Weights of a small GPT-style language model, trained from scratch on English Wikipedia.
Architecture: biases, untied embeddings.
Each number is 128 + 24 x the weight over the matrix's rms, rounded and kept within 0 to 255. Layers, rows and columns count from 0. Numbers have three digits each.

# layer 3 attention value, 384x384, rms 0.117, rows 32-95, columns 192-223
133125131123153103142134100133121137116136158122121134082196120110138129167129155131099148080082
125151094126133097172113130136155087103138110155157140133120111116123148104186107145116181145108
106145106132090140142129114126125101153149124127102149107120164118144133124124150140135163140063
197184146149118125119135143129118108115120085090138095151126126115152114169171128143128105177156
136127098144135156160180178114119128138153140112107157104121142114087127115106115094063116135108
113139174123139111124156128139157165124139100115103080141164094152143116067114101114123132116109
172061126114124156120118170104130132150117172135195145130163121135102137113132107130074181137153
148127085099095086120133174136115094125137120137072136136045121157145124173117161095141113114088
128132117104064132108141178126144156102161113157124154135154128117108120149128139147072161143142
114105105163084124101158136164131095147126074145103159115113149133100157143107148148141118152157
158121155117075146157143185100133134114180160150111148125122134126152151146083109126135124126132
127145118145118146093115140148113105169121115119076141174122186105104119115112183125115138152183
144124101158151136108170090114127137071108092126125143159156107166122122102152141108140079189136
127162140157134134121111129109140128087138118108113122092073125075112094089102142162144144124156
140131145086141115141149128088135140123109134112128111161091111128137139148105064132106115148149
088179120172103135115141139121161123171101157114109107144119113135118122145091116106149128134150
154137139115112140134084119144102118164111142091125181126168172151118149156140123108161137138186
128172111169168098104124115113094105149134162107158164140139151111116109132140124161155092120110
108093118188127096187135132158139116162113140160105158148104096096088163105150086161135172155169
170137091102139114125118152072087128131114118166111140149153172101114101184159121175176125169138
155174128148137152110162084117103132116153142106154115118136146104129115068148101183144107119148
127161127125103155138114096141108161125132100130092144144111107190079107136142118103083178140154
137142159136133140139124141102051147133129112183141155127103131116112184168166193142134105091139
103119189116096138126158142110158139148196110113129159158107126134122130136153124078140122098138
127170114161103126134134128079161157158099172103126074106181126087137104121124150127113090111117
126079097096113164155118123162162162119139140140146112104092171116161117154141088150109143147115
132158121138135111111100122109132155087111101134118125107140089156110102115125092132104112148148
122124122128149100126121149131087104115164158112102128157111178131109113112133123134107151126148
130149112127152124113118160089154094080100150054122126150132122151144083172157133113104169141122
150121115136134132149119086134168106129126182112147122117168136121163138139129114103121127087087
096133111120152118147166108123095158177123138189141135133117096116103105141125101159067097130121
102104094165139153147147127095124122086169174151143100094114129145097092130103105140072113133132
145108128132075170183155135115125170171122096179131105111139141103167138105164111117100138124079
112127114105134106123149126144108150138114108135076154117103109114136081158106165135148149138168
131102136156130150092160131122134129105130131142131138140125126114118128112162133130146134175135
097146105149134103121100136168098142141131176088129138122142140130159072078150117137174116139105
131126154131116143133144147111102087094104141145158123137112109139134054124186130110077099170158
140149145116132124138107099136150099115124092129178174129170140145144149106103121089104133114115
097120149147154148139117134151155103124168134144134127140118110112128096125118117105143058139081
140139174146141132121132139126107094112137152134098116119107103157095151107142152129112175111125
159117126110100130127097157133110124129163132162113136125142154148098099127097132129140152147130
145154098140087123140132156158159097123118142122104121129103113144167184130115144110173107106101
065100149143110112107126150153131115118127160158109119107179102120139102144131140118119143154113
158141094144118150113103132132125148126126102144080122140100148124131122134112134127158189109154
155134139095152110115088175133112120134081093153124134085138143159123154090111093117171102137148
108094120149117145120145100084130129142121137103152096151072137111136079123136160107105148105158
147137153147138151136099081092110140096136132170131149119115135120115157147103168141084178103127
160144136097160136166111092088146115157141118144097155157163113099143091116170076162152113126118
156159085097128158093075115133149125132114142135141132110177111108108155143121122103131112103149
119106132150163119073108160131140130115179114124135102134156155141124137120118141140104146123094
139152153109118092107130129126122186142105141111115159124150119122139139115143100108148088139145
106124109108118145079136119145118119130130132123128074110164127116133129098115178128119142092117
081105213164155122154145108081151160104179108121163129123098130156123153124147107135120106131099
116126110121143128110102083108136111162117135174158134111091160195148144127143135149095142106102
172106129103137132110123167109106132109109098102164163144129130086153188121137085132146156138178
102148124109123118163115116144162123133114191146129106134131175145062086112181158181076149103116
114108178106119141104162140132084115086107111154119154121110070129143149136158105087163116112093
063125156139142108051094150113151082149120133108127124114091134140144129088119124141141153144157
112148132125166130145120075138164118144111123139149111177150134128151161100096101115097110129099
156091114143144121099112154164139167125090166103112105092134153109172123148167134133135146138147
134087150106135161110119106162086108104163169073131115143117114109178103134147098141137162129069
123114147110148134108154129176158137115136165165126144126136136135132111105089134130137123160144
150129119131132149169112134095172113129159098084148121128101144133100138122128117115086148107134
184115113116094120156144166130131155080113124183129106100118115145107128163121162109128206126151
# layer 3 attention output (transposed), 384x384, rms 0.314, rows 32-95, columns 192-223
137150146117117132140148121122124103147146101100116167163095171110106097097077089115158117126099
131110131131145124134126191120095130114080141151106089140162152135095166152138144113105132077127
177165150135180126140075107126116071095148139094119153168160085119161128130167144156152133089109
099093104071151102117167139136112121101153129124124145099145157124160139116129128119108113130082
121112157131134179115110069184125130140112123132150130144079161159121089140146144101159150109106
140141111126130152090079112125171095141123137089112141138126164169108199172100123116079166140162
071126172152072089092143110144098095112101070119126155143095136162133076140140152089162117163143
123145157089167139163097081124194097139119094089153161091182100114107148143138125135101106128141
106167079163124123114099139152158108107110130128118117100160144165138080170092136089125148177127
124134108067130144175122148110116160163123103130104165149151136144105132154152092093094098112089
132148133166139141125093132091139114213158101162111131144134129152128083120195108136105149174095
108138115140128115135124100114172181102096136188154150158144097136138127158144078139092124107106
183102091152082123174105127103142136162109109161142140119129118085171098121144131106119063133086
111094135085112150143111121105101115106101155112195149113106120172165167178167170136125122080113
166164130143129126103105125150146084113145073141154100116143137143202072104138123148132139121178
108142169133159116133129111114121125147080105108096116168083131126146076124163129124114161113140
100153136112150095134207122126079146163128065108131117128088155125079084146161138093123166116089
122136192074160136104172132120111154199053141106120158136105150151188150175138144119139113103167
170125172126089168080055129126135174072095178123157105092138146126129084102131128139133152161103
137073169155128135168148121140127093165143143124112142099190103115120162071121154115113117102085
125110105090136133162110179107147104122116154128159170131107071133142125180137185156168099129140
090102151091167184113177113134128113122105116130088127099122076116167104120138103138174138119092
113136115119149144153111127119130127154141134114109111153134135145096104071141136120075128093124
134151137196140088138152028170159081091071162122126082144119096118134120133179149132066112122142
161094175140169154157092144102107115146098097157128123105080122138064145118118129130121145108126
090132123149149121110120123103097128198122139114114121122122093173134126139123130100107101103080
113116114110151121122165155171132125143097111147137156122111143083151133151112161132115127147103
075147148162178179148133135145115133141164176166125109128164122120135085130143105155138147122136
075143147121131137153153049102142134160111153157129111130094164141076144135170134141105109085137
098107117168114128145178144122112126168132072119096152161146117103090118095080112150127126160110
138094149100171125167102177147128168131156109099117139151097137101158101098099112121170136136077
108108135066143118106161119100092169188116119186112137114138156093135177097069094094175113106112
125107175128113110097120140153114124135122135097105117123097156109051112148105163076136113155114
154140127123148137161101199112120114170135128124130139116126161116092156057127113103161086118105
067151126149142154145097087138176075114115140132130102131152131168095183137096169144100165074133
142099130087149169112140154136121135096141107131139142118150177165155175115142151139112166133150
156113117106109098121172091106137116198149135123112143144160111119117149140111134117174111072070
132128128139132127106130107140108121107112131094083086126171104117076112141137117128150126180142
150147113121132106122143154130135140145139124150086106142153151161125130151152133096120169154150
115160112126124138126102138133118141153103133122130163092111126123141128140112099116080126114124
070112119117161110153122108124107142097148140115152121168168108110158204157217118080152081077135
102156189113106125140096141151125115167162104133136172118127173119154115108138135121088131132174
162165107138192105131112102135116094164132112137124125164121170122079126121114138113103136104102
092101162108102120113138133108134121130118136102101143102128100146149064154106160143043079122170
127139127129126110107084109119111140127145134125140119161117128117093097165117160137098143140163
161133091093161145138153134155135140097140091153078112130144110127101153167129114135109099117107
160132102104123132133120148134119151117099107130104090154149138122190082108162079121165097111148
125100082122136149124145128156152110153144144126138102115137152158118143108142103111113137130124
137123130139084144160182185137120089148156137118121128112154134118130157101118148157118132144139
188141161078162088130149135142150114147114184118126135097161150102150167131115117134159076127118
154132135138112174110087107111144098106136130165123149098133137134106181169166173139133100148137
090158149112158069103124145137116119156085173149111194125126145152154120138120114113119128138125
153130079127085112084137156157137117161082135099156120112123137109136122129136102112129118125123
127117184140152112141100147128080106164087091129160128129138125108131122116148091154176147112134
110141130169106103090102129130137143097128136125099090110165150204145120148096137090115132145157
133109173112144159098144147142093149113154094149128125117153142119143163121084139079157137148113
154146131162109115098090083131180166157100164124176110168155153106120132090099113124092133147144
119167118145142133159146100077142136085108139145111149081117124142121116130157177120149129125090
167120172080090103113073141144137112095168106128145134099127122115161133178152120187123163123126
129151122110153118099148144138135082135102154144144116116112099134114148096130118110117103107133
102145149152094137128126162097129103169108088140185132131156142112124125133118103139132113088126
129132082113104167171086152099119142138128105070097087138155112120125122137100126099110131079109
105102113097098141137205132154112151200104135177118141120112178122145122113149141136163131151135
110126133157096129152101117110137116163128113106121144166120118165118109106124114130132105123163
# layer 3 attention query, 384x384, rms 0.106, rows 64-95, columns 192-223
183115149140104124146131108104112101158139094119094160166111136148115124157115135116114134150130
127127112195127145169080121090137163128112096137142156136110117132110154120112151106094143153131
100115134129099121085147135114094110103127138097139102120122102094140190138123163116081099138136
154112104108120164114189175115149105166173128151165150126152145139100130144119156143151094140109
105114127133131123110104186102152140113127137139124122156156089146110153091107164124103172109176
112099158127096179065134163149133104134121145168179135116129129114141145132164151122139108158090
118144112109134114179165133101145119127087139098138112123108115156176087119128128129141128149174
105086147089130118172105131117118168146186107122142128136111148123116152133110130108117124082155
135189097160071094167096151145110155178124110125125142080126115128108089196117135133141127148165
152112136128087101110119075136144134136140047105137103136134077086116078163178114136117121111177
112085165135186133137193113150163098167182158148152126092144155139091136157112118177109107135123
121108144131138189107134128056120106154163127122110120157148127133060116173100126154157156142096
125154136151123096090132153134090125130150097127171117140127106128096145129124141171148101127110
100103100156107143149144094114147113119108143092166103110181117125114151146127130145151118094190
138140102105120147165179149097114136082132095112116134110162124142163130100095128127131168144099
109129109155159103123122167130119152112138140132114067107107147079104152156171172117112149117067
123118098108152156136129160153139160151105106149129104127130136118140137141141126086098147078129
150189134138141095117118102114108086140113122148162105113117077160126094131095152144112145114112
126162109132179115125098091101109179093093093103119084143196141166101145160167087134151174079129
154149099114157169144100150124141110119064094094128150133123127131130138145154113096137104088132
130116163084113068127105166135078113159116116117128105107139107133114118138148158151119084144166
109096080142105108102154128111141138120138158136134142101135133156135129123140140143130102141138
096098122143148104138142135077162095222122085166103147144131121123093126156099128191114135133122
165086117135142133162112172123143184135134102104199067127093131099084125127142158146171143135096
060151124097098165140135140133118129122124118087173142131167072171127122153091120136147120154125
114154119152157106100142164122134174126187116157140157136130108134106091128122131092145165106126
133190139152112151106117122108097112142133133135151128097137156157130121120077097055147135125106
108154099122100159138125118136153161081146117133107140104126150097100146122133114123137135127110
131167120132135166125126112141157114086169117108125099110113162166150132135091144129144177163151
166123129103133103111184101133127152111115159105159100117172124131157124136139139086110154109140
103152073182117138153119136152133126145107112137114126160115118121165129109121104109106182096159
118121109143136138057146114110113141145156113125143115156129083133080136164143118145124092132163
# layer 3 attention key, 384x384, rms 0.102, rows 64-95, columns 192-223
101119104144114128141125127098118134163117166083145163104131113106136150153106093134145087112096
154146125111104074101152147134133148150154102124098103115146151122166125125107101083178112106129
112100125144159132119098169086127124123138142135164081147124157175105125118134131163145156116086
107141146111116149177122158136144126121119095136168113149137091114119123127099102107089135131127
128110119120138149082123132117128143136142114144166110094138104123111158172117100130133109131121
116171113108136132137156129104133129115145103101068097124156121081134152178153119193132109103135
100104119181174120133123145143085159109171087114127164175146156153106150132141142101127126066105
120135132142109127108125133154103122112120169101132135144138132160200185104133126129113163162083
114096138127151145092144131162126149101105167137130149137171123132136145068132147118147151082148
095186124134162127132147094135128123111072148126162065122127112155138175115154154108168170134111
097139118111093151121088139118120157084081133166115164152127110124121145160159116128120132158097
141147131127109081164104118123144134151106124099172165113161141122165163154147176116131163145111
127121143122094145132108079099091096129123107126091112129162100116134151069115123134110128149108
114175158126143110121131138160109197091106097102089109165116126105128112183085149129110119125126
125127102088147116140112147165135100128142146151160132130114154120137161166138097152133132164140
135083117119094112082130105086177142106133123142181125168161146155104134147105143130138115177144
078103152106121129086085190141092112114159135086128116140147151112138114158132127097179124148133
091074116087124100130148122120126147166065105090129151142160151107131154140146141131136088120155
132118092175105124103125092098148137153138156140133156119069138119142131083127118140141132132090
104090115162117125069116094115131111119170159176098133109151153156140127165097114165112121144154
122129095125124158120121082117167134139115092134157148136158140122142130109098150142161173157138
117141147108134151123052155120160139118186117107137135149145139102150118144145136125159115130113
120128112160116147144112164130084139144156115112124070131084120106165147118132120124160133146148
099149049107176070090115126101094129094134130126068132150120122124143123152050101152139162144147
150113122111159109151109083112129099120125148184111112167096138145088145124152131119139114140186
115104134087101135109124121132117109108145095133092086112146122161171137127091127152077126139107
130094133141136061088164117102163134174138083121110076154139158120129165161138167091130113098131
168146125094113097143151147082096142133129109117143103118120118162136121122139146134155140190079
114121127145121138140158136096108107126111125111129136150144143135120162114110183112082091124140
103177149197121150094137139140132126136104149110124118115128163151111137163109107151136110121105
174128160133181125109078125124117086139118170137152104090136129127093149166148144164093149125143
110110126180150072144135133088168141141126154180072153096110152100162143127121153133114118129087